From a checkpoint of a small transformer trained on Wikipedia.
Size: width 128, vocabulary 8192.
Each number is 50 + 10 x the weight over its row's rms, rounded and kept within 0 to 99. Layers, rows and columns count from 0. The size before them is the row's rms in percent of the matrix's.

# gate: layer 10 MLP gate, 320x128, rms 0.262, rows 234-251, columns 0-127
# up: layer 10 MLP up, 320x128, rms 0.25, rows 234-251, columns 0-127
# down: layer 10 MLP down (transposed), 320x128, rms 0.245, rows 234-251, columns 0-127
gate234 108:40 55 42 60 65 59 54 36 40 69 58 42 51 52 54 47 34 56 51 42 53 53 50 52 49 57 58 60 58 37 21 45 40 57 51 60 59 80 40 51 47 54 48 53 50 59 64 62 49 72 82 52 57 50 39 51 61 52 46 53 47 31 57 39 57 33 61 33 49 50 57 46 50 51 56 55 44 60 55 54 51 41 41 58 36 71 54 45 60 41 62 58 62 52 56 38 49 51 36 56 46 37 49 56 35 63 58 30 49 44 46 49 64 45 45 51 49 38 29 34 60 46 62 54 48 49 40 54
up234 106:42 49 81 51 40 31 49 47 59 49 44 49 49 49 54 45 62 51 55 45 56 43 52 65 37 53 66 39 41 51 52 38 44 50 52 39 54 55 49 48 50 55 53 41 65 45 55 50 51 58 59 40 52 44 40 29 63 60 44 34 57 54 58 60 47 53 69 49 40 56 70 52 54 38 28 71 61 53 48 40 35 56 54 55 52 60 57 44 56 74 63 39 44 44 42 48 52 67 34 38 31 55 50 42 24 65 58 47 41 54 53 37 42 45 57 54 53 58 37 42 47 40 57 41 54 27 43 62
down234 106:47 44 55 45 41 55 49 63 51 60 41 58 42 51 42 74 56 48 45 55 53 54 74 60 64 38 39 57 59 49 58 59 44 55 32 45 44 58 67 56 59 42 45 55 85 44 50 49 56 55 34 52 40 56 46 62 35 57 62 54 57 43 47 45 39 49 57 52 66 55 35 69 54 60 63 49 45 31 61 52 53 61 49 49 56 49 57 55 52 44 43 47 57 50 54 77 55 33 62 68 45 27 50 54 68 32 50 51 45 50 60 34 49 46 42 45 64 49 69 47 46 56 55 47 51 61 62 40
gate235 101:65 49 65 46 60 62 38 43 45 62 52 45 53 31 61 52 71 33 42 55 43 59 47 60 40 45 46 58 75 57 52 42 44 43 71 62 35 58 55 55 39 48 60 49 35 52 48 54 44 59 45 55 39 61 45 74 53 55 39 44 56 47 43 27 44 44 49 47 43 49 68 52 34 62 31 43 48 46 55 38 46 46 60 56 40 48 48 49 66 63 39 45 52 48 48 66 24 51 57 49 62 52 54 44 43 50 46 57 34 51 52 37 53 50 45 37 45 44 42 41 35 46 48 39 41 27 41 69
up235 095:31 44 54 51 43 33 66 47 36 72 56 56 35 63 59 60 42 68 78 43 33 64 53 69 46 44 42 58 58 62 57 60 54 57 45 66 48 45 54 48 57 41 56 58 53 55 40 55 51 45 46 45 69 53 53 47 39 62 55 53 53 60 50 41 63 53 37 38 53 38 42 56 46 40 47 42 27 64 55 51 37 61 58 56 53 40 40 49 46 56 51 70 49 59 65 44 34 67 64 46 60 36 49 48 59 52 76 48 52 44 54 63 70 38 39 49 41 46 58 45 53 55 44 46 54 49 47 52
down235 110:45 48 36 45 57 34 49 67 45 42 55 47 51 44 38 49 34 42 56 55 60 59 76 42 61 28 44 60 58 51 43 42 61 50 56 64 47 48 51 52 49 35 79 53 46 52 48 52 48 43 50 32 47 45 63 59 45 58 51 48 42 55 37 50 55 57 41 48 53 49 53 46 36 46 52 61 30 51 47 46 67 54 48 69 55 35 51 63 54 53 53 66 46 60 43 46 26 53 59 64 37 29 48 55 58 49 57 28 56 55 54 72 43 36 49 54 65 51 61 48 28 44 49 34 53 52 33 59
gate236 096:45 26 56 37 64 53 43 46 48 50 46 45 47 38 48 68 71 58 51 54 53 51 32 53 30 29 61 59 37 51 62 51 50 49 56 63 60 48 50 55 63 48 46 46 49 46 56 49 34 55 45 57 59 37 65 66 40 51 51 40 40 56 57 59 44 40 51 49 51 57 48 57 65 34 53 77 20 55 63 56 50 41 50 52 39 58 56 56 60 64 33 58 55 44 50 43 37 68 58 62 46 41 34 51 50 58 61 46 41 57 42 67 48 27 55 47 48 51 50 57 42 47 62 35 67 51 59 51
up236 093:29 58 39 69 46 59 61 60 55 59 48 40 53 59 31 52 50 49 38 46 66 51 74 60 44 47 42 60 45 61 52 51 59 26 68 40 37 54 59 39 51 45 53 44 43 58 53 52 48 35 48 49 63 49 44 63 76 49 63 48 30 47 43 31 51 45 67 52 49 54 53 46 44 68 45 56 48 66 60 51 30 39 56 34 44 49 45 36 52 64 47 63 39 41 44 51 56 46 50 60 41 55 55 46 46 47 50 71 43 25 38 67 48 52 44 40 53 64 54 46 54 40 56 57 59 42 50 56
down236 089:39 50 65 44 70 54 57 42 61 41 48 33 59 74 62 59 50 68 31 51 59 52 33 40 54 46 59 50 35 44 41 57 60 37 54 67 53 52 46 44 56 65 39 50 52 62 59 55 62 63 60 43 58 48 55 51 38 36 65 46 51 53 52 48 44 39 32 51 48 39 50 49 59 41 33 59 48 40 61 55 62 35 50 61 62 49 37 63 41 58 38 67 62 38 38 71 54 59 68 57 38 48 62 43 59 49 52 38 41 58 63 47 52 71 58 55 52 61 43 46 44 44 42 55 54 34 50 49
gate237 093:45 70 39 47 46 67 54 51 54 56 67 55 64 54 58 60 27 57 48 47 60 46 42 59 51 41 29 47 59 48 47 54 48 45 59 56 47 75 50 35 49 50 47 51 50 48 55 54 58 57 43 43 58 47 46 43 44 52 58 53 39 43 24 39 53 68 35 47 48 49 37 57 55 50 37 51 45 46 69 43 46 48 63 44 44 55 31 55 54 44 53 29 47 41 38 53 44 44 38 65 69 67 52 43 63 48 44 72 48 43 39 41 50 58 52 49 41 45 61 50 22 40 56 33 52 77 55 55
up237 091:66 60 34 48 54 55 35 87 48 50 52 36 41 66 50 52 38 49 69 56 50 41 48 52 41 61 37 59 52 57 59 46 57 54 57 65 40 52 54 44 55 38 56 64 55 61 56 48 56 37 53 56 63 49 22 48 55 42 57 69 42 51 67 47 35 44 47 59 63 51 34 54 29 66 44 56 51 50 51 41 39 43 49 39 35 48 56 55 55 51 64 51 57 59 49 39 64 45 66 51 56 73 31 31 49 47 57 42 49 43 58 49 41 51 49 55 58 36 47 47 40 66 52 45 50 63 52 51
down237 082:59 52 53 59 42 68 45 62 50 51 36 72 64 55 54 36 57 53 54 47 59 40 65 60 51 69 54 60 43 61 38 54 58 61 68 50 48 39 53 62 52 34 39 37 25 52 51 39 29 41 44 44 53 44 58 54 52 68 45 57 54 41 64 46 54 51 55 45 55 40 63 46 52 61 63 59 71 38 56 58 63 52 48 40 32 50 67 43 50 51 49 37 25 47 55 44 57 48 59 45 46 42 74 39 61 69 62 53 61 53 43 45 50 51 64 57 43 40 51 36 49 46 51 57 65 38 47 46
gate238 106:46 38 57 44 50 48 53 35 49 61 36 36 32 51 41 64 66 47 54 51 64 61 33 46 52 46 48 36 42 36 46 43 40 44 49 46 43 43 56 41 47 34 61 53 82 57 66 44 45 43 41 51 59 26 42 46 45 42 65 40 44 46 42 43 51 54 50 38 40 62 55 58 56 60 43 54 54 54 72 45 44 42 44 60 65 51 49 39 49 59 56 62 59 48 53 26 42 49 41 34 69 49 43 62 36 54 56 47 59 39 65 53 38 33 67 48 54 41 51 73 54 50 63 49 40 42 42 45
up238 099:38 45 41 31 45 51 60 52 49 37 52 45 48 58 35 59 52 61 30 24 48 46 57 54 56 33 36 49 59 39 58 50 70 54 48 60 48 58 41 26 48 56 47 42 48 53 49 50 68 46 40 70 49 53 58 65 45 39 48 39 69 48 59 65 58 51 41 46 63 64 66 54 30 45 53 37 27 39 42 42 39 45 53 37 55 40 54 41 49 54 50 38 63 42 58 57 70 50 53 53 54 44 55 50 44 42 45 55 54 50 40 48 54 44 60 39 43 68 39 49 49 36 42 71 40 42 34 43
down238 102:39 28 62 58 58 38 60 62 57 54 54 61 44 53 67 57 42 56 62 34 50 50 30 54 37 54 52 53 34 63 52 38 55 55 55 38 46 30 46 56 64 40 74 48 48 60 55 56 49 62 50 58 33 51 62 37 42 43 41 58 46 64 63 51 46 58 45 53 43 54 41 36 68 52 45 58 58 59 58 56 60 47 57 51 36 58 39 37 51 46 56 64 70 32 57 52 44 51 46 57 43 50 55 47 57 45 55 41 40 50 43 50 45 58 40 23 40 25 43 27 40 53 40 38 54 59 54 47
gate239 095:22 51 51 62 48 59 40 64 57 40 47 53 65 50 49 68 57 56 46 41 65 38 54 49 40 45 52 48 47 49 47 50 48 39 48 45 52 62 46 65 49 50 34 41 50 39 39 54 56 46 60 68 60 60 37 57 56 80 46 64 37 73 48 29 56 54 38 46 54 66 39 34 66 71 51 40 41 42 53 46 45 49 60 48 44 42 41 45 61 46 56 51 47 46 42 49 57 55 44 35 59 44 38 65 59 62 46 29 61 58 48 49 56 62 53 49 56 56 47 42 33 51 48 28 45 53 69 63
up239 098:24 41 40 40 47 47 39 50 51 34 56 54 41 70 45 54 55 60 58 53 64 51 47 50 65 44 68 50 46 60 51 61 44 43 38 44 58 44 44 71 76 49 34 40 63 70 45 46 48 45 44 34 56 50 54 39 50 53 47 53 64 39 46 38 46 52 48 62 46 35 50 42 65 40 51 39 45 42 35 53 31 41 40 18 46 49 50 44 52 57 46 54 59 56 67 44 56 54 36 47 49 65 53 70 49 62 49 44 38 41 44 56 66 47 61 43 42 53 64 49 59 56 41 50 39 34 44 45
down239 102:58 70 56 53 52 48 47 50 44 49 56 42 52 57 37 47 52 46 38 56 54 62 57 53 56 49 55 73 62 59 46 39 53 50 59 70 57 55 60 48 36 48 38 46 22 33 48 51 55 58 43 40 48 66 43 48 42 35 52 32 63 46 49 42 62 46 49 64 50 51 41 59 55 39 60 44 48 50 60 34 49 41 50 48 52 37 47 35 54 57 43 46 29 58 45 63 58 68 72 55 40 57 63 59 48 65 39 56 25 31 61 74 54 44 54 55 46 39 63 53 58 65 38 53 53 47 64 59
gate240 097:48 65 52 32 53 52 46 47 44 40 62 71 71 42 39 54 61 55 54 58 50 52 58 61 38 31 51 48 45 46 45 51 44 66 44 53 59 39 64 58 48 44 51 43 42 57 50 58 44 57 51 50 52 33 57 38 56 69 58 33 45 69 54 63 47 41 56 64 54 67 77 56 58 45 62 59 43 63 72 45 45 69 42 51 57 54 50 48 44 43 53 48 63 47 41 54 48 57 48 55 36 52 26 50 54 59 44 52 49 44 61 62 54 49 42 62 70 36 43 57 34 46 31 56 75 60 50 57
up240 101:54 58 49 58 48 35 38 42 52 53 36 61 55 57 54 62 40 58 42 56 47 55 55 35 56 55 51 50 57 47 50 51 40 61 53 37 32 48 67 46 37 37 56 53 30 45 72 58 41 40 39 50 58 49 34 64 51 51 52 43 44 35 48 50 60 53 37 48 43 45 60 58 49 30 47 51 77 58 56 50 51 49 52 54 38 51 42 53 52 45 54 54 63 72 43 42 43 46 38 46 35 48 57 63 51 28 44 50 51 37 35 68 72 58 40 53 55 49 42 43 36 46 78 44 71 51 71 49
down240 089:49 61 51 45 41 45 51 69 41 55 53 39 59 27 43 46 48 47 58 31 64 38 35 57 50 47 70 41 37 59 44 40 48 38 43 37 51 35 47 60 48 51 54 57 82 53 46 62 61 43 51 49 49 27 61 53 58 25 50 52 57 61 50 61 53 48 48 35 50 48 26 59 64 37 58 41 55 52 57 49 46 45 43 65 68 37 51 47 50 47 40 61 67 39 46 59 57 43 55 73 51 49 55 46 49 69 48 53 49 63 71 51 51 52 45 47 66 41 56 41 56 55 47 43 44 61 51 48
gate241 095:52 54 37 45 58 50 51 51 71 44 54 66 59 49 58 35 52 56 52 44 42 56 38 37 60 68 46 47 64 49 27 42 32 49 50 72 28 53 60 59 30 51 55 52 46 51 48 36 49 49 48 52 63 55 49 68 50 63 40 45 44 43 49 50 42 49 43 59 52 43 43 42 54 51 47 50 33 56 46 57 34 68 48 62 57 52 61 62 68 49 47 65 48 61 44 46 37 67 57 56 57 55 60 33 32 28 63 46 59 57 53 54 64 64 58 50 67 41 56 36 47 49 37 44 37 37 61 62
up241 094:30 48 31 56 61 52 62 53 36 58 49 26 47 53 39 41 43 51 67 41 54 34 50 52 51 41 55 54 40 59 61 51 53 76 50 30 43 62 50 40 50 57 40 51 49 46 59 34 50 42 52 63 50 31 52 40 61 45 42 37 47 52 51 42 58 42 39 50 66 63 58 43 42 40 53 52 57 55 59 40 50 67 55 55 61 61 58 39 43 52 37 42 52 60 33 45 49 54 40 41 50 48 22 50 44 34 45 62 68 44 53 41 44 50 67 59 56 45 53 54 23 53 48 47 33 50 50 30
down241 102:49 60 65 53 67 61 58 47 60 61 23 43 46 49 40 48 53 39 48 33 44 45 24 41 55 32 46 37 51 56 51 58 62 41 41 77 51 43 55 46 43 50 46 52 40 42 37 72 60 46 67 43 56 50 57 59 56 53 48 48 45 45 45 43 45 70 59 66 34 41 43 55 43 45 60 47 53 36 49 63 33 42 69 44 56 57 48 56 53 49 57 42 57 41 49 56 44 55 56 41 36 50 67 65 40 60 47 57 55 35 59 54 44 59 49 41 60 32 40 50 57 58 54 37 56 55 31 68
gate242 104:49 37 55 44 63 52 51 43 57 49 60 40 33 54 47 49 50 46 55 64 52 57 44 47 48 47 41 58 70 47 42 41 57 66 69 40 62 60 58 43 36 51 56 58 57 49 53 41 45 37 38 50 36 37 46 36 66 75 51 54 73 40 47 61 57 45 57 58 40 45 69 61 65 54 60 68 56 54 62 51 47 58 53 36 37 39 61 37 46 66 51 45 49 50 39 52 59 43 33 51 56 55 65 37 45 60 42 45 53 47 49 58 43 42 50 39 59 49 21 26 38 45 57 56 45 37 58 64
up242 110:66 44 54 57 19 55 75 47 56 46 51 46 56 50 51 40 45 61 43 54 45 54 46 54 57 40 59 40 45 51 36 49 72 41 47 55 48 41 67 62 39 53 47 42 47 59 42 40 22 34 53 46 39 39 46 48 56 57 41 31 51 61 64 52 59 51 40 29 43 51 46 47 49 41 60 41 53 48 64 42 43 52 66 56 40 67 48 45 35 54 41 39 44 43 46 62 51 44 50 60 54 51 53 37 61 53 55 45 63 66 57 53 54 39 53 25 64 42 57 47 37 41 47 51 48 71 75 49
down242 106:44 56 39 34 45 57 44 49 64 49 52 47 54 60 52 64 71 47 60 47 55 44 79 63 37 55 59 65 45 50 61 51 61 43 35 52 53 54 41 56 52 63 60 66 56 49 53 62 63 64 56 55 44 47 55 45 38 51 42 50 41 56 36 34 30 58 35 39 49 54 56 57 52 54 59 52 40 46 40 40 66 53 44 52 60 41 51 50 68 47 29 42 23 41 52 30 48 52 59 43 66 36 58 60 53 49 42 41 48 39 44 56 46 43 34 69 46 61 53 68 56 51 37 46 45 57 30 58
gate243 104:67 56 52 44 53 69 55 50 57 51 44 52 48 46 40 46 41 44 43 61 47 43 19 39 66 35 50 30 48 69 37 51 41 54 52 38 50 52 58 78 55 76 63 69 48 59 37 43 41 37 39 57 49 59 31 49 48 48 52 65 58 62 44 62 48 48 49 44 47 49 39 62 48 55 39 50 52 62 49 48 54 59 56 58 49 39 67 54 50 46 53 46 49 39 43 55 57 44 69 43 48 45 49 44 56 59 52 64 53 51 43 38 45 39 66 64 58 59 64 61 41 43 43 35 58 41 44 75
up243 102:42 38 31 57 45 50 58 50 49 51 47 48 71 45 42 47 51 50 38 47 46 63 38 39 57 52 40 47 43 55 36 61 47 57 49 51 53 53 44 55 48 67 55 58 39 22 43 46 60 67 60 41 33 55 43 52 52 51 54 49 58 47 64 33 65 50 69 44 51 54 41 51 46 55 56 66 51 37 42 34 42 66 48 39 31 81 50 41 36 52 47 55 44 55 49 47 53 58 53 35 49 53 61 83 51 55 48 52 40 61 53 31 37 41 53 45 42 63 51 36 47 57 36 50 44 57 33 39
down243 098:50 50 56 55 55 47 45 40 48 45 40 47 58 58 46 52 43 44 37 49 51 49 47 62 44 45 49 52 40 55 47 49 57 45 52 22 51 50 55 58 48 42 40 66 68 84 44 62 47 43 49 56 52 39 47 47 44 51 34 50 67 42 63 50 50 45 67 51 43 54 38 52 55 42 42 50 39 60 56 40 51 40 60 55 60 50 57 56 41 69 56 61 51 23 38 06 56 41 51 60 58 44 52 41 55 71 40 41 35 55 58 47 58 50 53 56 51 67 44 63 35 43 55 43 61 50 49 67
gate244 093:60 62 43 46 55 51 53 50 47 48 47 39 51 41 52 64 41 51 66 48 57 60 47 47 52 51 56 48 51 51 51 42 52 58 57 45 54 39 39 39 38 45 50 62 42 53 77 47 60 64 35 57 57 48 52 45 31 56 33 66 40 47 70 55 46 63 20 53 76 51 50 67 63 61 47 44 52 59 74 38 56 42 44 43 46 49 51 75 46 49 59 42 69 45 50 45 43 55 54 48 50 41 53 35 40 70 56 38 33 62 39 49 67 54 70 44 47 37 47 54 45 49 62 64 57 55 56 46
up244 086:71 48 56 44 41 51 42 51 45 49 43 55 39 66 41 71 32 63 46 40 57 49 61 37 35 45 46 49 42 46 50 34 33 37 50 57 58 40 44 51 42 45 54 43 54 59 67 44 48 48 57 56 47 42 55 48 49 40 47 62 19 54 50 57 62 55 53 55 50 40 35 61 30 32 53 50 49 61 48 34 47 45 47 56 53 49 51 47 58 58 78 34 56 65 34 43 50 48 48 67 68 55 55 60 52 60 51 66 45 42 31 31 41 38 64 43 70 48 48 53 45 62 56 48 43 46 47 64
down244 086:50 48 58 76 53 51 41 57 56 46 58 56 58 48 44 39 50 55 56 60 42 39 79 56 46 58 59 64 34 51 58 51 68 47 53 45 39 46 37 52 53 31 57 70 47 37 52 57 27 35 46 51 43 51 48 66 48 47 58 43 73 56 55 49 43 43 56 43 53 60 22 40 55 59 44 54 58 52 29 64 44 53 56 59 25 40 61 51 58 44 52 58 35 41 63 64 39 42 48 36 52 56 53 48 59 37 43 51 54 45 51 45 49 41 67 59 48 58 57 43 69 50 50 30 57 48 46 48
gate245 092:50 50 55 53 35 62 48 43 38 68 65 39 57 66 55 54 49 59 62 33 50 36 30 55 63 48 61 37 63 46 38 67 46 45 58 39 51 52 61 52 49 68 61 41 63 41 51 65 49 63 67 56 65 49 52 57 63 44 36 35 61 48 39 59 57 34 57 39 49 52 51 44 64 56 47 70 53 57 42 53 49 68 49 52 41 44 60 50 64 34 47 56 64 45 61 71 52 69 46 53 49 48 36 36 53 61 45 54 50 28 63 59 51 57 64 61 55 49 55 44 45 50 56 45 44 44 59 30
up245 101:30 50 55 45 31 41 67 54 47 56 73 38 48 63 54 60 40 39 43 42 30 41 32 61 32 44 29 52 67 52 42 48 58 71 64 35 55 54 47 41 46 50 55 53 61 55 29 33 56 45 63 57 40 43 65 51 56 59 54 50 47 46 45 52 49 52 44 31 69 50 39 39 58 79 49 56 46 53 38 46 59 48 35 52 40 63 44 42 37 39 45 63 41 54 43 39 52 57 52 54 53 40 63 51 54 53 49 46 34 38 55 58 60 47 50 47 49 48 46 59 37 40 46 43 35 59 50 45
down245 099:55 35 62 42 47 49 79 51 50 67 42 75 44 67 59 48 71 56 35 35 64 42 53 56 53 58 48 45 63 49 67 64 53 35 51 55 55 63 29 46 54 42 53 43 53 42 51 54 46 59 45 36 53 39 53 42 44 52 37 58 53 37 60 38 41 43 52 61 52 41 57 45 59 47 34 47 58 70 66 59 50 43 44 41 47 30 51 41 76 51 49 57 57 45 68 35 58 53 39 42 60 61 34 50 53 48 49 64 39 41 53 40 46 49 55 41 41 48 63 58 54 61 48 35 54 42 40 53
gate246 109:61 42 42 42 39 48 54 52 54 49 58 43 37 28 67 38 58 54 74 53 72 55 45 51 63 61 42 51 41 49 68 48 55 57 49 45 62 50 49 60 40 46 60 57 40 49 38 55 44 62 62 54 42 48 59 65 65 62 62 50 36 45 52 55 53 68 53 54 35 55 44 74 50 41 61 51 57 70 53 53 47 64 49 31 61 65 49 46 54 47 41 55 53 73 44 47 46 66 48 35 39 61 44 43 64 46 43 44 56 39 47 40 61 55 31 61 41 60 44 55 61 57 76 48 45 51 40 43
up246 109:27 56 36 54 44 43 57 62 53 55 44 49 62 53 44 36 39 43 53 45 73 52 60 40 53 68 45 50 69 62 37 39 60 32 42 45 58 45 48 43 45 46 58 64 43 38 47 72 47 52 57 23 53 61 53 46 57 60 42 52 59 44 57 41 44 70 44 53 54 49 49 52 55 40 51 49 65 46 52 30 55 48 59 41 45 62 45 41 57 59 40 57 42 39 53 60 34 44 38 46 43 61 48 55 48 33 34 58 39 35 45 54 70 61 72 34 48 51 46 60 60 55 66 37 56 66 48 46
down246 115:45 54 59 40 48 52 49 59 54 51 55 54 52 48 55 44 44 23 48 51 59 50 44 33 33 41 52 29 33 62 55 41 56 70 45 51 59 69 47 39 43 70 62 61 27 35 33 66 44 50 54 49 54 58 50 60 46 40 48 64 30 45 63 38 57 45 48 53 48 61 46 53 57 51 32 24 58 50 53 51 51 51 73 46 43 75 50 45 38 43 54 47 47 60 29 29 56 57 60 42 40 40 54 54 55 44 52 51 53 38 57 56 67 62 47 59 50 53 50 57 50 60 54 55 56 61 51 49
gate247 113:52 51 39 47 54 50 26 57 60 51 56 55 38 42 53 59 51 64 47 54 52 39 43 49 35 48 50 29 56 50 43 47 47 46 59 33 60 56 38 41 32 59 65 46 44 55 51 63 56 49 41 53 67 60 51 88 54 74 45 45 59 58 29 49 60 51 50 55 43 62 61 46 52 48 48 45 28 55 49 42 34 35 50 64 57 48 55 54 44 33 39 60 55 54 51 45 49 55 37 32 66 36 62 50 33 51 56 48 52 49 56 60 48 70 59 42 32 46 43 48 35 51 56 47 36 52 56 46
up247 118:42 57 58 26 43 64 36 60 70 52 25 43 42 58 35 50 46 52 70 44 43 46 66 53 44 52 61 57 47 32 51 57 64 35 61 36 51 38 40 52 64 64 48 61 45 48 51 61 45 60 54 47 63 59 51 40 59 22 56 46 72 36 63 60 50 45 61 60 54 56 54 41 42 54 49 62 37 48 31 55 41 38 43 48 37 41 53 49 49 50 54 46 45 55 56 64 62 38 65 43 45 45 46 62 53 52 59 55 47 46 42 67 28 52 51 52 63 44 51 42 69 54 57 58 50 50 49 48
down247 120:58 55 41 45 41 34 47 58 59 47 47 58 33 53 47 60 42 59 46 48 48 38 42 30 58 56 37 42 72 42 36 50 50 47 67 45 60 56 51 61 41 58 69 53 52 46 37 54 46 50 45 53 52 52 60 39 54 81 61 39 42 72 53 43 45 46 42 56 50 64 62 64 41 58 36 47 39 60 56 58 39 51 44 55 56 57 63 52 51 33 53 63 61 49 51 51 45 55 23 40 69 32 62 40 48 38 49 42 62 56 44 46 43 57 67 27 49 52 54 44 58 53 48 62 59 60 69 56
gate248 094:40 42 59 47 57 58 49 45 42 42 53 43 40 70 54 56 46 41 55 59 64 42 42 52 73 26 54 48 54 49 40 56 57 49 37 46 48 51 55 65 56 50 31 53 87 60 53 51 41 40 31 51 74 57 47 20 54 42 49 46 41 47 48 36 53 34 62 60 48 37 50 43 44 48 58 49 43 42 49 42 52 32 40 37 37 42 49 52 56 45 45 51 57 38 55 41 67 55 42 49 60 46 39 52 44 46 63 53 49 31 50 64 61 63 37 37 53 68 53 44 59 43 37 55 54 53 48 46
up248 082:41 53 50 27 50 37 47 52 53 49 78 45 43 47 56 37 47 49 53 51 45 52 73 49 53 48 53 61 36 27 40 49 62 45 56 48 61 61 42 64 39 40 52 46 45 45 49 44 58 54 34 48 42 59 54 54 45 43 50 50 63 38 58 38 43 52 54 37 76 56 59 36 38 54 69 46 40 47 56 51 32 56 52 28 58 40 55 61 43 54 38 47 47 50 41 47 55 67 44 63 72 52 55 30 60 69 59 49 45 40 47 50 43 42 29 52 52 42 46 40 46 78 43 43 43 46 43 48
down248 091:55 47 47 67 31 56 43 55 56 66 47 48 56 41 36 58 57 74 50 43 48 58 17 40 44 42 32 54 57 68 43 52 39 57 40 54 49 46 34 38 53 51 56 49 46 57 46 53 46 56 58 54 52 41 54 54 43 60 51 46 50 64 36 56 63 58 59 42 32 63 40 65 56 45 65 54 49 52 34 59 49 44 65 61 51 54 48 47 25 56 64 55 71 44 60 51 45 44 43 53 38 55 61 43 37 54 43 18 60 58 43 46 68 48 55 48 48 42 61 41 53 39 49 49 50 61 42 36
gate249 100:51 53 49 34 60 53 23 45 62 53 59 33 45 61 41 40 56 47 34 49 44 56 38 43 48 48 46 53 57 47 53 35 43 45 57 61 31 33 64 56 25 42 43 36 51 40 59 40 49 58 67 54 32 64 63 72 46 56 55 58 55 60 43 56 54 59 66 70 46 42 66 40 66 46 61 62 43 52 35 48 59 47 28 40 56 57 44 50 58 36 55 45 45 49 44 40 68 49 51 54 54 52 42 50 48 47 49 53 45 34 31 39 62 57 36 63 48 48 51 43 47 58 60 43 46 62 66 48
up249 102:41 60 43 35 44 38 33 45 60 42 26 62 56 68 59 52 56 63 48 39 52 53 57 47 61 58 43 39 57 42 57 57 38 47 53 50 40 51 45 41 43 53 36 57 45 58 57 43 48 55 46 54 47 60 57 60 42 51 58 48 53 40 51 46 54 62 83 45 53 50 58 36 43 44 53 44 39 56 52 31 60 46 53 31 34 54 53 71 61 33 47 41 50 41 37 47 46 46 40 58 49 68 60 46 24 55 56 46 34 48 62 62 41 39 53 39 63 59 45 34 71 63 50 42 56 37 62 58
down249 102:52 48 29 45 41 20 64 46 49 39 25 59 55 53 46 44 63 61 52 42 56 51 46 55 65 55 30 38 28 62 47 61 45 74 48 52 48 64 31 50 50 54 45 41 75 48 56 47 49 49 53 40 48 45 52 48 44 62 57 50 43 62 40 41 61 70 61 47 60 51 44 51 45 35 70 51 40 71 47 51 50 52 55 38 40 48 61 43 57 26 56 61 59 35 49 35 38 54 50 59 45 43 70 47 48 57 52 51 39 44 64 60 56 52 43 45 37 55 55 50 47 48 51 50 57 51 50 40
gate250 107:41 41 57 62 50 46 62 46 54 25 55 56 64 45 36 52 54 38 29 59 45 46 55 41 39 62 45 59 50 57 38 41 49 51 44 61 48 35 44 31 54 60 61 45 40 60 41 47 64 50 48 49 38 53 35 60 45 52 78 50 45 52 36 58 47 55 69 44 55 44 45 47 41 68 56 47 37 39 55 27 48 56 50 47 57 36 31 72 33 47 51 48 53 64 52 55 51 58 50 41 42 42 79 46 45 39 60 42 48 67 45 46 51 48 52 53 38 64 49 71 46 62 63 57 54 52 57 55
up250 103:48 56 58 49 48 48 63 58 73 53 51 47 53 53 56 65 51 56 53 45 55 48 36 41 81 34 60 41 64 46 60 33 46 46 26 71 49 61 65 50 51 52 56 38 53 41 50 48 52 36 41 52 50 42 50 47 49 39 48 38 48 28 60 54 48 58 38 42 36 70 40 57 47 43 33 47 63 73 62 54 43 61 41 37 29 44 45 39 58 59 45 48 39 44 46 56 46 52 57 45 67 51 45 47 43 54 49 39 58 27 44 45 44 42 45 46 53 61 56 62 52 47 35 37 43 57 28 53
down250 110:32 38 45 50 53 45 53 44 42 67 42 43 41 50 39 36 57 63 70 47 43 44 52 58 56 34 56 37 40 43 57 48 50 52 56 50 35 64 61 46 41 34 55 33 30 52 45 40 46 57 42 53 52 56 69 38 63 47 30 42 60 63 59 59 46 41 54 53 60 43 47 59 62 45 30 40 56 58 31 76 37 41 65 52 36 54 55 53 63 54 39 57 61 50 49 59 59 64 43 61 54 44 50 54 53 58 48 46 52 61 36 48 59 51 55 50 48 27 76 49 41 58 49 44 64 56 56 38
gate251 080:41 59 47 60 38 40 43 50 52 45 48 48 45 51 34 29 42 62 40 59 40 56 54 50 53 47 38 38 53 66 48 39 53 49 43 60 46 40 53 59 69 57 55 60 57 41 41 61 26 51 60 32 56 54 47 61 56 27 36 48 42 44 45 55 50 37 66 53 42 32 55 52 60 45 39 52 56 27 63 63 56 56 58 29 36 43 64 51 56 66 37 53 53 49 56 66 61 36 44 51 41 45 45 68 39 53 59 36 57 52 53 51 66 48 47 38 58 55 19 62 50 45 56 53 48 59 57 59
up251 089:54 52 51 58 62 59 31 54 53 31 49 41 41 46 55 53 46 55 69 38 52 55 36 45 43 50 58 62 40 58 47 60 40 60 43 60 49 50 47 41 48 27 33 26 66 58 41 44 51 42 51 60 60 50 59 44 42 54 50 49 61 36 44 72 27 56 43 64 50 42 45 61 46 44 51 52 39 59 40 31 42 47 71 54 46 49 58 69 54 35 50 50 42 49 33 29 49 48 48 44 45 54 44 33 41 51 29 51 62 34 52 51 51 44 65 48 40 50 60 43 43 48 35 60 73 53 52 37
down251 076:42 55 48 39 50 34 62 54 43 29 39 54 54 60 48 43 52 32 42 34 56 60 39 50 57 34 32 39 41 48 50 51 55 57 52 41 53 47 59 50 38 69 46 47 65 57 49 53 69 52 53 53 45 55 35 32 47 52 50 36 42 83 56 40 47 51 35 59 37 40 37 71 55 46 43 52 54 54 62 49 51 44 41 50 56 55 38 32 46 60 70 60 58 56 50 30 40 50 52 48 46 50 62 64 43 40 49 64 51 54 65 36 52 48 41 40 66 60 37 62 52 62 57 46 34 46 57 65